config = dict(
    head_dim=64,
    norm='layernorm',
    attn_scale=0.125,
    final_lr_fraction=0.0,
    seq_len=128,
    doc_mask=True,
    train_tokens=107600000,
)
Each number is 500 + 25 x the weight over its row's rms, rounded and kept within 0 to 999. Layers, rows and columns count from 0. Numbers have three digits each. The size before them is the row's rms in percent of the matrix's.

# down: layer 2 MLP down (transposed), 640x128, rms 0.0196, rows 464-516, columns 0-127
# up: layer 2 MLP up, 640x128, rms 0.0513, rows 465-516, columns 0-127
down464 106:547482499463485512482513473508508472504505554496506474481471511531467497488501507472488513483446536502499517459502493486544483519527486517521493501484424528516442465503516491481499498491501507474486509519472502528476493502500507474460568522560493498473491470478488546482514467500506521475493524466511571547489507506458492535495487500477530494522525489497497492527477499478470488513460
up465 101:461487522522530548505531529495504523482493457524484503478482509490511517482515471463467473493485460502445460484486474501478506511487490551514504478505505514540450506488503503496484480475507483487504506531466496530522453529476539505547472467520510457479556494477459495512537531530462525505517539525465521523461504507470453494552503515513500505479501524532487499479514461479485487511504
down465 098:507538522459550473496503513440545535518494497520495496500455472541494542505521464490484511487539509477521488491473540516525423485480486497499486532510510494520476494473495496543435507469537491547498482477522528520494526445493513526484505513520474499508491500473500515514486483484498520476516468563519504516514514515464496488523497498514487506503522460550462473470530494485504498500486
up466 099:542476478475497467496491507499492503444487492518472488520527449485498491518545511476489491526497499496529505471496464534507500470496486508539497468518515523460505492512465502511531493520527550488498484519526473469477564474499542469474509518517456487526517552515466457518512504515506495508559469502486536448490564520478523486515465478475465495516518500495520482535451498495489499509495
down466 098:488460512513473481468460519478497514479459530514503507517539529477485526520514489483478538498524497514486509488537487505476465523511484519450491433450501489497507491525514539560492488461474516476515529527492515499498476526496551461495516521534513485528511529480472523462523475473503486507470546465487537529492499489548499504500478506538480474510529458488518487530544494475471502533479
up467 132:523503445484533490511460455473510506527457517520489501526512478503499534493502544510515514502500505480511501515465482523491498538551511552484493482518511482503530487503462462491486491472516506510477535457527470523502550446500489500467538477496441518543477485509503508469493437491537519515486483499482482513517503526478503481482448478503517510509534541516525534537526534521503520489465
down467 133:495516555500535503517501476464536462518550490515515502522424465484492508495491509486496517500548504451505522516520507506496494517490487496516474480496486477503488519495528554496476471471501491486516484469491521484482483498504510458480550520551515501511467514514478542447510489478507513526566504550494496526532486504496533514487485503471509532484451479492463501479477491538530489448474
up468 100:493496495499496506517498515507530508475497501516478495474536528463522488500509512543474463500525514523473529454488496526471538471470518530525502514480503574506498498500486465491519489522535479506448473455522510528517490479489489505505476555512528516474505513558498488525479526553487524476495493463529511474457524486492540507523496543454441532507507513483494473507464490480512471540466
down468 098:547465537496490515486447474476530498504485512564501540454497533504524533484502517457491490485494520529506465498436492485499508554455500515509487451511490474520489510481511518510549516487491452482481479445496532498487466524507472485506533491494504510473514501497539499514492491532482482474532512515491499486490496440507502478504482534484504534516476463441514532491490465487524492482475
up469 094:461517521509529513473469517492519480490503495489536465511464509542514508465455522499493458512519507473489502540522477516485498507476479484551487538449533497500463505498501509509513498530468502468459497495486494486477508515505484484484507493499547496458494511529517495537461506532482456480508502500534489549536470514494452530531482426500509518487459512527525481525495490497454508433510
down469 093:424487488492497535497519520506499536509551491465506474467495457523490474476473498496487493502497490540503436537515515515499484479461479532548494482480500506497503488497525474475514499484485500435512515483512485518519515528515536556528515488454498494511514495500479537561483518504519473533538507491489548499459479519510487515513499458541495529506503496518453480527514529510466470507519
up470 088:506489505510468475506495498472523494506508499520519517563464511524539502546484503482524493483487455469470521479484481520499508507521514540528438495467487494451431524474495501509470459521474527511510507513511493506509525465518463512461515497443548482548492495503496528493463435486479510516489480501467499476505504489497511485486448497529517484504516504499536504480497525558473520503535
down470 087:544467488493519483542481492485475476499481488505495487504468478540523508510494514512453464485538561477510503532484511480560515541527490510510515461530499491504487457476460469456486534511454495501456527509542539494513470496508494486507450453521453488504519496492494486463487510525503503496484513544502472473493489516480528502506550545479469514480510491506503504490506466523520453495539
up471 104:486518522470531464478496494569462506535503453519511537504496503446496496466529455472528458477503549539517519483514513521495496549530500490534531499477493498515509516505465458496479484529488470536465511504474541518500521521522472463495501523477496484530514501486471499494487475537485504492491522496558504439531505536464503471512494542499487474499508468511508513485494475495504496529459
down471 092:507497559480507530505536446491489465511511515516505537497514511492471501493498461482478502498502521500529538501538496508517519484487504510498497502519516471497482499519515470478436496511457506538518526499478456527508422462516497520479506520493510472490461500472475493493512503497495453505534516521489494485474513511444492444534507520547449487449511492512484483488551491534510509519558
up472 113:474517509492522525516500499549506522436499453568503488519509527502500502497527496473475496476485497511506510542482525506495506476510490499527516478493514473501496522526507483440517483512505492450486490507501495536493503538471516473494545483515515524498467489519508491472510505504489504469541492538476509477519526490493507473475526434560468494516514482542541505542486485456442479461547
down472 104:522506456461498481493500552465468502497458507524503478527474471469477419509489466518510497468522468493504480465472515523504483505486498520472521503487514477455529494497560534520486509525497526500507553501512462508525516496510520523505489500508476486530484523525481476521478463476467487479468459490514541506550525493523510484532524445495546490505466486507480463507501498483460525512472
up473 123:538462485467503467513478469506483499478484500533501528503456520536504523499489514509474476535475481472470501518520515499474494484471535482478511511508511512466488527538494479497457518514528480479456531519501485506494521469485513494488537511575504461460503468480513490485541469507504491496465519489478505533464573524492497478521433480542530511543510522494513498493537500502504510545462
down473 140:472492521532486531523478492463510494507502498565490456481493534540497481496496509484510521552471539513498492477551506505476456512507476523496438535484469490470505515465471505482497492510499501541509495481499519508501527489482477463461507507539522489501492469506542571448512462486511508498415509483521472519541501487510532493516493488482488461520507503539501506514495506527532494493503
up474 115:474530417540501504497464476531459512521516450495524548486474510486482476505475525478509511507536435505487530476501529475460475473506512491526499523454507513535511538486529480538516514471522463467520478482496496502474473512520497504495542468484442500519493502515533506520485505490487491459532513513473566500534510478520515452482518504516522500508503520534500505506501481489501523486513
down474 125:484481471479481478503507517531451540472510533470476508488458512486506480532453505431484517491481481502476515489474532480494493495438499534509505504444487492514531481506482516486489493487515515483503516491492517507472560546480498511477540540524490553488500491509488509508480547541475499500530516477487524550485494499524563469538472523492492532487528489490520497478486515500477493557486
up475 091:473514511512481467481493512515531500519492530499530528482492491505499513562507515519474488499519467490479493498538464516500471476515536469521481512495517518532506505497524567452484476516478506486512472467490480518490502537520484453487531520454504572483505508508493459477514508500458477517510547508450502515505486535540522527481492428554512520497480501480516447469496501494519501494488
down475 093:496500496473459509494486444483540496503495489522499537551500517448525490486468490491479468513531469487462454483470509484484461474509541471555529526478498524474536523493514464532516508483549504509532516490503518500501501516522459458530505478505493552534501481501436527478496481503479458458454497476467533517499473524520499510507493494493493484525481478536531502509518501512501519464486
up476 106:516534495458481510495517491514500459505509484516520528520488532524505504497524508489508481470539481492501542494519470477520526495488466495462518501518499549491474485527524532497548457480526550522533477500518507520478502498498538505424512487466481490562511470536474487512525491491524482499473523506525485480459510509473489443468509544485516515528470504499458541501546492521471457518495
down476 096:566542487478513474454549570528465498487505473502526500470489525501499521528490497532503507471492478507534504523533529508473496521502479493481520499490502496470542485517501515496503533489499517530520482496518493476518500516475478510470495501518516484531509459559497511492492504495456513533530464498501492514471501464485502481510476534528452527458469494482528523441540506505453530546469
up477 101:470544539497525504536510519509491483461537511527501503481493527459509506522542548480515443521502547454525520552517499480455512503487493503506523515497514546505474498518522505476476529485504472488529489538444510510528512477502551491490461477520498506501492491485519494510477480473514456514491491472525493480490489544529497485553460479531511467502509453487500464529469506552487483496488
down477 088:501522510520479479515525474507475530531527491445460553498514527499513485508524567465482468508503509457513505465498477518504535489486517504482508468483532512499505481461493544520513424533494496498502463513503526520497513484500509539519503505507512485523492551481471491472512474456520457528506512521482563504499498506484530518530531474517459463507498501501521466492494470510438498529499
up478 106:524520508474538558533471457454494540486470504506483510429502532477507493488510522508510514521535482515505473489487534477479542524463498516501499513564520485518500498472456482525477489485526494482499561512493502524493462494474479478516491481522469491428499496516494482484515510499479485517495507490485492505506498470450509512485494457521487505541496537515459475490534470470492472517449
down478 104:484507530458474507488473542460502536492505486544498508500470471483495542494495481473495515524471490534474520495478487489483453498475534461497511519491528436503540498487471514540452516476533461516483485518511451524456468502506503518477499517540481546538507501489539469511487559520469505483475472467497485527539523527511470499503495509516499513533496533513464495476487482505534492482462
up479 112:481491493538483499499501515521489506480490495552478528497543447505499481523433483508466471508500472471480506494471491512536466494526535524513492458464476499491457539481458479481499464510459503546501485487509511515487544486489489549502492486509498501535499488504516548528488450524541461523521548521521524473509493514496541476511520513465516504537499529499486537480536513534515474494535
down479 114:500500524545460459493483530506487479457473550535474504445483472532455495501461512505491461521495491462502530500496531539523509547491492490466495470489520461516518466508453500479475506534515463523499500521493535516476464493496526504547501463526475507520476466521517468486487522498512493531446486526517479492512523502462506488558493505496476503552491512488472543509490498496514474491524
up480 096:503525532519544507473496488487462467449510503497520513514477521483454484488480498469501475469522523472486527536506524520475462521480512470474468500455518484496469516496507489535526496510485509496511474499461511500505513537479525511561491504481512526463517506583501513473502451517474491483509503539526483500560457448494476513515507496475542538483522511510443524490514496505485526515515
down480 093:471525475529513507506500508503484512512538491462523546456480514485407485507493485487497485488519491467491481541528510498527472497513507491495494471515511476493478476518528481485507523511453545481532485494490509502551537492471519530500504476463487463471465519526495448497497461497500513478532517483491447517480529471506502506500511453545503560522539482509456534521479495494476513509484
up481 128:488470458501508518519483530482492512508493522469491465537512486498518481521498470511541496465542542480531491484516423494484504514496506503501523500469538522499540520486487515499471503516504499497433488531516513511480507447486492498493494529514518492511494498520517515486499486477576443479489479509503463523531517525483527532541510571453519476505499525522508495457527517524538503526501
down481 131:467527527448506529476535517485491444501505524490515511484528463504476513497514482500511469462517500512518480484482471494512475503489510440511543498502510458500470530478505502525499519523496518534454478495495519548524518549505513515469478548545516497520517523498511442523489458525470513491483442476533500511528528499513494490488495492495470516546452551509535480465506509496475523525499
up482 090:497510502516497452508490525500510567487491465498484526476493469510497496529466505501510534509479471469495500552512489494497467473497519510490514498496526477493500496504529512464489523474507494477493534510507487474476491506482494474500524526480484484519497455481517448485461532522490508428498524481447482433501478512491546448540507540474462464455512471545512503471528481500537492496536
down482 093:480489569502508484518506512498480512498502523469484528485482457492525483514434539493515518466525446473458497490473494473481546474478500501528527479510540499468513480492519513519483511494519507482467511520545483479543508504500539501460522489508465499483518501473464505521479545491514483458489505458458498497521504516496534462534511544474519494500524454541444496505532524492482518520490
up483 073:489500443529496508484460448534513505488509474486512503540463526461497524514486519499479501444508476494474517554517496493503525501503500510498481518484551478516504497469507486559503511554517471513462536487532477446484503517509527458498542470542445500508510484524511510507473487474470484491479493528503510491487513522528512511506479487519481521538459471514515551487521496461471493453497
down483 066:477516452518469521484472521505483525511547525450535513478489504457531497524482501505540452522504474494505479520461524488487516515535503493505500503516489493499487512466505517518468496527517497491502507498513489431507540463457569514485500508524489482483519498512470548548512510488512454528530472518518522482512475531488497479445523510514480495487485494518491434465522541498456493505521
up484 104:475466495466505500496495474498478548494487513453526513519483502468488493510479557493514475483532491475509478494481575506498502475489469500510514480529474525475499491530476498541525491484530506481522511476497498474524490448464525453527518470503503491483494520523514506522532527510507443535483538482516514531492501527558517492495487542492505548518481482508496530513439479544506466482451
down484 089:494499533468514523496503498495520513517509491483513508487533535521482462491538512492525498500538464512512416467521504474506502545451484481465479512519554464479462485532502474545477485540471499537524490540501490480508497496477513526498510534498535480514488534522492506543506461486551475480486525507482526508519484466487510502477458463465482495502461527512498450480521491479485507544485
up485 090:508469502493546472473477473490508494525514492539468502486458471481486518486508511488496502464547526475547501475503522509493492515506478509473473469469491529520563517532504533542579520469503489484511503504488483499483512509452502500459501517494496523448494523521473461512523484490498471519509502480525487504539515514543513492468466513498490521489529550559535506476495484438474488504508
down485 088:500491429484477476520505503476532495496464458518457519542508447492498497455494484498526521518469499547510478508514518475525549524499494509495491475523464519459529487523519532482490500511495513488525524518517512489496505514447479484502509539482512502505483504501498457515523501459524482510459545467540549472485506475472482493479476479495494482475480573537482507473488459495476476504537
up486 110:535489502483513471534521509514489495493453455477470494439508468510456544497463546511559518543530511520517476479509534522535536513475475509494472521487488494528513483503454481494497513525530493499508488495463492454500509511487528477508494527494520504442470558510513472493511498501491507470515496476533491455502545519485504504518480528494469469526534467514491543456479470508508474506501
down486 115:496473512517506494495517503472508485511447477506498501469525517529513530515501516495515479527443503528487475534506504467498510506494454514497471486508515464528476461497476491506479514490484506535501504542528528463473485534534550498512482517539524507521478552516556476485480525468504500502493502479497439541524514513524506549491501484486543526517533478541451531486448456486512463514506
up487 097:473513530531512469512468512504505455522504535508523491509477495491490518537527531506478438509502496526549524521517483536484513517478446485529492520474512493539484501485498520494470513471444479463467521534507498544507505500490502466499507453507515482487473503499490485568507481479527464533473488526493483558518511524509492492467485487566497537491498542466505478487515529514504550496502
down487 097:492490479513478510520518464548479505540483481445508490484483519529529471516443475464484474523495457522567479492508502512477538513481499521501534450458475500472526530491499501502500473461533488501524526485492512535507494512491511483547492496533486498476531470521452516519464495482472482491523530482478550502548513500510481514552514532503515513509492511544556503491502531491512521520493
up488 073:518511487513539501498444504483521544477475518507474514532496514477484509464500487485509565542480503488528491506529507503547477519510533527535503490498506473512513507489450518490449536530501521501489540481532494513525530477495538476458448461523513495502482493526519511471531511504455515466485529525489497492503552499480520512477463447509501480484498506562543496473500527463523475498501
down488 070:485456557502491491476493490478506529502483495540497511494477494486527549516497497504527510483495502452492511522524553483499489520521453497498547538471486495499511502480520460508481513530535505530485538515503494469513526482485515528472491492561495515496530495499508526486519517525456492423507454470527480478504514502533515565473449466477521500461489495518537503510469503468494536491479
up489 094:461508521523488486537515495502487495482495508519512478456472502454509519510515519459501509519569517534531509495485543470449497506497491550473482506483515508526530479461528530484558525504492472490493481490506483441542497537545484488561498495507503498486543529515496465506475552510455484475520511503485544466534505499469505500491495495506513454472493479529490519514472521500482484477498
down489 098:518517469552529489509494502501462509450478466534491507510511486495539524485487456487495481500470526517491528502500568470501483494493506513527499506477497469502445464504495488514548486535472511498456483507529510486490525519509512493544483502480515488470460472497476539485529458474543518500449495524495508569569526525487519502511498487520477456514465520497518505535486514491485470497487
up490 122:472476474526506512425521493486539521530495517512530534545482503536495467536519510478495491469460502502490497529497464496480496529520494485507509536528482487458488534507529488521487470469465517492509493480497478479483463487505452508509504489450526522516488485473502522504436507452513469514501483510487526518579546534545498519494497486509521511521466539514498489495527474499481527482533
down490 130:528450513472500494485507463539514465512491486515449495493484473499542521485503503501507496444518525493489513520475502481479565516519509561508532479530481445530499482465516511475497504465527493497492491517497529480466532527512494487551515486573494497519488522508503517491533527503492508482538510473525484516457512470488495510519496495510509493504562465545512516493494471448508455527498
up491 099:463477533510506537496510486499494528485486498508494513496509467502472472470544476478502519521513529484483478528525544471470508535478449530478507477539527528519498469535489499532504502468483500485521501556487506496477482508489488522489467548539558509468523493536504480500498477487515538511472513558487488562499484546475475540489510501500480502506469481569538493530506473489517529508504
down491 094:514498503518495523529472475497513509470493541537487499515460492498509500466525504519474477531470485459524519482478538518530490474562513519490497536536453497508496496519510489490457497500480495461490469447508459514479492470468500517429518535485461503515503489544469476535558454521502494497492540512484512532508559489542504500477530499498505547518517505498498522459519499495509502509525
up492 098:529491474492517472474490518511527478499499503520531496510480505503484501527499514531527451491480454509501518462487454504479458515494493514502521545456526481527518523523489472515454495500465523516495470484501432496524534555494529521505501499512465551468495471535484480484534489504465489505527474462476504468511492488532464483528459538489521515473538479527507537445498498534515502533514
down492 091:514513523508460487484520474503501472479547500456512508508517469510476497541471491543497504487506458511513470488473529532469487514530522518511515461495493519535459489492515500505521508515516535485532481539489503483506464481482541514513451473502498484557516466526538475473473498465539516481568465518512465479512455499503464523480553505513488494506503456468473471491485508461475479495520
up493 092:517485530477524483519480490481505424463491496524499483506451512508517549533499473472524484527482516493524522497490447496505495505521566537471472496526492439498505505530486475481516493455487507441518511504557515535527505458502518522481473499507488463506529488474506438516529506521533487513530529465440485522506485521481518515512526504495502500517529500536501517496491506492509478516497
down493 072:487520509520517513524504491496504504523477452477516478546512501516539531498499505465559516505547511540478475520471516532488494481506484536449492531457524483475499479516479466485532449492515504523487512494553518442483554485519501513498544472528517544531469524507480535480485448487541535522506508470511504503503502482478510501511493470517469508516512519545515495503474505464536521520490
up494 089:441461538512462505533478473544496459533481521488490522495515493509461480517523499529502509492542459515458471462521529482484523476509512516498498510567501513505468482485537470516491447526541471518503502522521506476482479499505500512496463519509510474529486496498525491503530502502518484485506496486496527453481503492461488496492487497464519513510582530536499530496495445522533482544507
down494 087:461516522507483470477537486484516557526516516464477530532500513475483523515479540500498421486475478486504497466487488488475527509468488506509500494499478491481451528482465498468523489451466442482520487498506557526524516498485518497478492510484536534524496533508530487517489480519508532498521452467523495464442517491482525517500482503510485474545465490483477506462462508492511512494468
up495 083:530485485447521503529456545480494481479483527498482456490540477497487487498548504552515496523548527555507547482506519519489509489489525489553467501531501515465527506496484498513472510503512503482508508513508499544534505442484495515491460507525537510504463497538489491528512523502469502456476490483491471522506559468505474522503502514503466540465524493494498478488549460506526474492476
down495 089:506508543528476496506472482458518493481544471517489517491496473526521497448490546536501501511543541501521442492514512494522451533514507504518524505478470502545541493516509504495521485513496523479510487487466528455502462554482515495468432465532498523509515467516502509469486486481480509534489502502505550486493470477533500492506515488497543516526449463476533508512468473470475516489489
up496 110:484466516505484485539501527479510526496517526496528542453471529493477551514507523550503481531520450485462514502440507517497484521466492463488523542508507497465486497505492448527517517457496512478449486504520518494506510527512497545574524532515514494479535525507502490505515480505468553515505488522510529476511525475499468504513472515491475506495485538476489505523448521464522496488472
down496 101:507460508484494515497524533480504473469516523552506492513491540498455530508512468515505470504520491494461514508470511481508495485513528499497536465507500461530518497480524502528526504457524509511510524504519480503480481490449514509522536570489514541510489490520503487517491474520515491508476464525532493494507480485436493467536549497463464545528416520509491501521517518486545475470480
up497 104:525481543530500488544486510483475521501508493549507459513474561479489518536520493529492457480527497530505508499477472523469503518496494543500509514519531547474490445469468522510523491508535492543486488500507453524492501458473553516482528508552546553485505496485514476473520483504484549473501497527487485531474502490470485503532492510468494525471524475496497451472514515494519479499492
down497 107:532483498502514498499475521507553536512547483484538514520480479500507511498480518517470480497472472509522489479454563484429486481468533525506506467505467504475486537476504457493507491507503502469494452508502531517506517498475516544522479447493457497493523461485507568506532509497472508514500480482477528487480511489478509492495500539522502514539531537486466516539491524468475449502486
up498 094:499479502500487495482482458509497506506481535479538544510547499477460535510556523494484526482482485494464516504500553518502476473535508502492507485499480527494480518512484463487507498492501448493511489494519488501510500484478515500483509481467487495457529531517503501499567478515470551487480465510531524437550474511505528522506424480486510479461494510568523484502493495544511481480484
down498 087:532468500511494490466494495466493493511505485492510522533472518505471465527526477483489502460498487441515485491546508510551513500521474471512497484476496492523496520498520494471517504485500463455523500475515495485490472493526472542477481497484480546492502514501502525498462500506469518527472491492558488461506466518473504517484478518556522498463434459541499558518512537570502488489468
up499 089:481503488494512475490492452526492495507510494534539496565506459527492500554506488497486489482500500532541480494514524502494547531497462505531505518467495520439438481503485474481505454451503522559516472522476466467536495527507529509474490513496499468495543500519515506523495516498480493481507470514512528510468520563464499509493519498481452510482479498469519542524485488478470471489506
down499 091:478484469458523493473539517522495522500498475508510519511521493539468455514550497485458503516567523521504489502510516447510535523493487521574504470491489508512500498493490495508482506466512529492495461559470507514502503460523533545502523449471483450520506511488487482479507521459524524514500508526511506497476473504533507492502464529497437501500475535480532517468489513468470520490506
up500 100:486491456473460503512449532463514508490488473478504475495558534513501501520461476513534515504477524496519509517487501499533516485501519552458512537475478509499500522504475519453478512482509498515519489487460480478475475505489508515496526502523580526535519476512497483526526529536539517490497544539484504452490486531504487513505507507513459443460514479522536470513497489492531454517478
down500 085:531486506474502483496488500520503525501536530518515492507493491534488514453481504442555494479474494448550483503470505482561519537469556493524499515480512488474499529504489472511483521502524480523503528490507502510511487486512542556476524471547452481490481488508503528538489507552482504541564470499483505482483453478514508499511508493512502510443511483495488520540514525464501493522486
up501 094:490443516527462488518491533497484458501524543553503500474514498499454520515496516503539479458540504485470493520512508491489532501475509459487502515512534512483484456484557514446520510540490517543472511531514454545522500538497484507486518474498517526433522506505520463498528500501489498503487489492475503470509472522490503470524529493485490489506546481537537510511499469526492461543513
down501 090:475461523543468475491547508487481517506515546500464516468489526470489536498510498473486462509484499469516509489491521444501523504476494519486534494538478511499474478487492492476503479453491480489514508500505534451533528499450472531516534462491501504503540531497491482547483545508482492507559495516460503499486476524482465519483522504532475479494522495499484550531459443490509488506449
up502 099:487474495474481491450466442491498550476504467483495501522512502476501486477490510454508504456554488489529484513504505488477516458504490518543494468508492546519528486555470488540500486533539489510509490518497504530511507521467502539545485491534546481481553466524538507469532486489545561486524483540535485485511493518520482505507507526457486484503502510518529519492483526528493498492494
down502 103:515475488500485490500513518506467488499531517510478508492537513477483446501519494498472513487505446532497504507515452516509513457483469489511475549499532444520427490482544472498490499532453543492465474515512467524510508516505469509484501494490525498533523562526473483492493457443491495556522531523536517492479481458463526481464511476507503513520506486519518492505485515513515501503537
up503 102:536526459443461492489500466514518487525489542490481486531461545554472512492503507509499478490524498484485486544494489489481499485491522481488522502500511502516446502496499485463458508505492533482446507507456485488464494480497457516489509473486508537517521500542525515510556491523501482515479483479552495475486515540524490476495500480525486498504515543491578508523507495573504514492476
down503 104:516493503481480503505453495490486472507477531488458502505528553501485527522511474486424458508497464456505477541527509481544459506500534496500478544511537545496463461478487468530487501529488518510496483504507523529497492486464519499491486512549488533513494516551482473509492492504512477567487510535480518495526481507470549508500517486468481537503491481499513472458480470537501480479504
up504 112:501458517528484483458453512516507466504478504524533468460489544499488470486490533486464465498519475479522519486480493533478469509502480524497475479473502481478507529496516543538488461520520509539513524530494492515513534570491441506541507462512479482520488447490514538497527478509533532539521503501476524490514481491503490446489543493528509502460520504472496508480481484507489483506550
down504 118:527464497546511468492489514479431504519482504507508462456553489483502477504523463504481492507479509525540490485513501490557519509551465472497510491538536488486486452476482479508474500505501481503538500524518506490492485503505513550517471501498505501486499480518509434471533491489509514496438453453473479456503481498475469511493521543525471522538505521531502519477495461521504524488516
up505 100:450505517520541507543513523514487533489486490492500499484486473507490515507503474499539450502518481508506506508484440437520492552508497484521512487498468505496510438483537508493483451503483457495512549486492540503445464505463512488484504505491473497429478542511490497501512487446500521503478466524490524489498501535526516493524527492487509499521508500561523506520540489454528493488511
down505 088:521461529545468488497519481496545463548477499531539502522524456530513464531505485493497458537533467478540474512520536515497493530503445456507546492492500515490477485461508523511500494497472517511478463518483501505489527508479480543494474499472468489483512464501482497506537533505432507513521540488497496520502511501499508454497513478550488496531489477516516458535483521476487511456513
up506 109:512514485486489477490486508464507465466507469507519524482469520524471461504553542473574510461494509493498531483496499486482504511499537493548441507515477532531457500472506479496498503467529490495531513495487467508507521561507491507497482509490495519527513510497453509499477514510525511485477483509484524463522477512496521434501537491486469485525497521567550511480484521494539469538511
down506 107:547528433472441471545523498479449525481463486486480529542490490540488525480493491502486514479507520495456475497499497489471506486502449481511485496478455512536498531492491476472475495448468519486509513535488511476498496493504512540505518491517482487523509529460500532527525511514486464485524547475556496502446502527497526506495497518523510507492506522504489480489456540526502460532518
up507 118:515466486509552535521478418458517462487508489503516494517535574507501484509551486515519486476551501532480525510517464530502529477480511498496492487518525522508479488491531468470537484502515496471494539547495511516444495511510496511481486498524501503518514468508506494514511490503531483489481521496491446480446475514456504437491499545506496481478518517540487495509501506494529464509494
down507 114:551474476477499502486493533528513521498531508495545473508494559490541490452529483481464446491531505506507509456508509520509493479454527501484526502471492505505523535498502507470508464492529519454528496529456491490517465539485523519477527520468465472522499486522465484491486451517494472546492520542485525498492489517504490463513518497529489525502480472489454529501521457489550509533483
up508 090:476515501452518484513499515518493484485489458456474437489458469536466508480494507502545467499533534504490502432487474504500517521513475538501528487552523538509482450559502509500468513501502468536477523516491524511485535481497472502477458543491520505494501469527507495491514441508522486520505501483520474506478472515482505511543532507458503509537511461496488511513501505512548482533496
down508 079:492522506466529543468517504492521477532544515441453539459491488496503502512500536508500514515526478475518475485504553516482464464501489545490484528503486466513522478513519530510514542483488512468497530506521502521507495517541517490444528484514545537498550535478471537508505509477464538520501498477471500466511478512537491495526529498494481504478503460501505470440519535521481486522483
up509 077:486471460556508514469473526479454507517520472502488521499460515457483510485485486492508517489513482500452488533486508444482534505508525438465482479478500554461512447492503496502509512505527486507521500525495507480525495487501532493517505484451547495445501502527473482521493500476488534494499487516495469443510507524475451549519514495491486489515506504552498537460487486472470463499494
down509 073:520497457507470514474542533487477455541533507503466515528492481525534543476535477468492484515537494492509491531515497469535490511506469473508526508519529465511454500482510507495505498537535516542512469468548487473531537503467520478529516494515486470470525508488475496527519499448496523513519482495535525484514495531461507527514549488532550481528487480525473528516478467538496529490497
up510 104:488518481500482499486472505521500529541481549506471481497517461460536479526512437505505520533527509524532495475511434515518514517486518533466467510516550488481491442461511468461520458486492484531452510497503532461489537513499496517494516532523464513482526506480505510462495531515507500473493460535505498506493476505443511479533501481515511489513525502455522495473500465471521504517474
down510 091:488510518499486487494516482484480543468480506515529505533510502491493502521482471476475485487463515505507534475501495467514501454499516471503479542510519536491480469522511530543485432498457524543484469539530511502507507528499509521505492543481521507522493523479515525521532473482525495512503477513505439560494478519460482458455483517537498497449480529499443479472503510451538511494510
up511 088:539453491523460501497538509490520494486469482574492471449535518466497471539493524530520543559514485478485460516510540499487518495496525485502525489473525466510485500488486538466538525505513524524498520478490496500505505524477443489514503485532538511462486522510486500472511508492476523518518487497478523500505503508463521513481516498496477469511510435510480481462454539509477469468465
down511 106:468503483533506496485495530490524537540479482499475507479530485483507499526490489513511490502484532522503477522489513480496504493532483498501496483468479518501510494467497506471508487536473510492550501471513524480493487521487512550481482512440529434546533511476527518514539508489561515544444506462445477492546459535499498544492529518518492468499518535521440498506486505469491493480466
up512 086:476504495508473480516509500526512505472481504498467530485538561477539522517513515519486525506548488504522486494487481461499519457468503496516495506520507508540495484523500494508539482483487492545484501510499498534511482563494440484489478477446488500491502530496455467453489524522490496493517510500496476534569460527504498468509512475473513483505510475532533456534456441514491463503478
down512 094:495507528499460494473508493506501543492464465553499456474504480455495502516500481475487525534444540515579538518499502487451534494511529490532466483472488521514495479533511488533505477497519465525511556481496501531544524493506488482523493501536478504532527474494524499502507464496490502495470483509471471515518438474491468519556481527485490485486496532526502489505502501515498528462486
up513 081:538490493509500505485490514507516435483495504482461484472510479562490497470486499490533491532483492496519496477500491518523511497475500476512440511502518497480549477465459500492502525549545473500467503498468510487463503492486490513499499509523501527530556525511477509482501447519509539459464485476528468478482472542523508497547486479438442475508500466479523501526528505509534492531500
down513 079:480494467488494519479511531482513480525485503490465493470443515514487554476509525475538513483476500490494502518517484503490525541521517467485466478502479498495516474534457510495524477521491514482494475517465539535468548503476479498536544478540555489523555522508500491504564501489508515454549466497468507501519497543523547491536484519514519495495541517503535502519520485498500533537503
up514 120:507477506488541483506498508501484488480517527489461457511466516490530525471483484509509467507534540484517525487491480539542543494479507501507503470509518512525477487497449507476522510513508518536458516534489535523473494489472539519485474525507490505478527494462457498517550462532512508489502521506506447472441520498510514481481489515512437528474491482435503510492514507471465450544487
down514 114:511471525508471464473493520525457476500498528496495485502457519482498510494465461509522533507486518474507527517460521537534506505511518519502498498510476504521465509492513514492527478465509488473486511510444559494439506497509505506514508492505537519512504472500523513515541507528452516483560507454462504465483518494494493473478535516525437484475536492481518514487486465499535471566542
up515 077:529531490476523501523503481527537501491481525507507514510518492487504502485485499505500482474503489470510495502510505520493481487479530495540566525453525497521490498524508501446517539513498487498447517486558460550520496516482481485490495477542468486471486497482480497506561503496481500492467470505544520503482533476489475527495483485426516484501474581482515515526452497504484477541465
down515 070:470496511517468531483486445456505518532480522501517512456510517524503562512496454461505496484489509511507474490499529515554509521507526483480504489509493490507471482466494521474501514487485489503484538486542486518469462425516480508489520527529490513487517521510539497516510518517488508494517482550540478448490533508468502531474462496494507502470504554438471472509519526508543485508466
up516 109:515493440484465532485502513484431520466503526497548494507468524500496515510507501549517501530502523517415505539522535487471501533487521500517489485543477511442467511463472459570502516500506519496511522492479476505498513505491462479521500487515500454523490529454480471492471515505491490534508534504490536489520500476463508488516529525491525511523475486525503519468488494479483474497499
down516 089:524503495484466536462507516477452494503486521499502476555466493512500526468538487508534508506534488524469528474472500488538448467538487534500512442533475503507448492494517490530525516546503506492520497483482477474459516504477506525494499529511484467517516505479506517544523486486512467501471438498477537487507521472492489476541523516501478477495491517497519468484532505497497540554443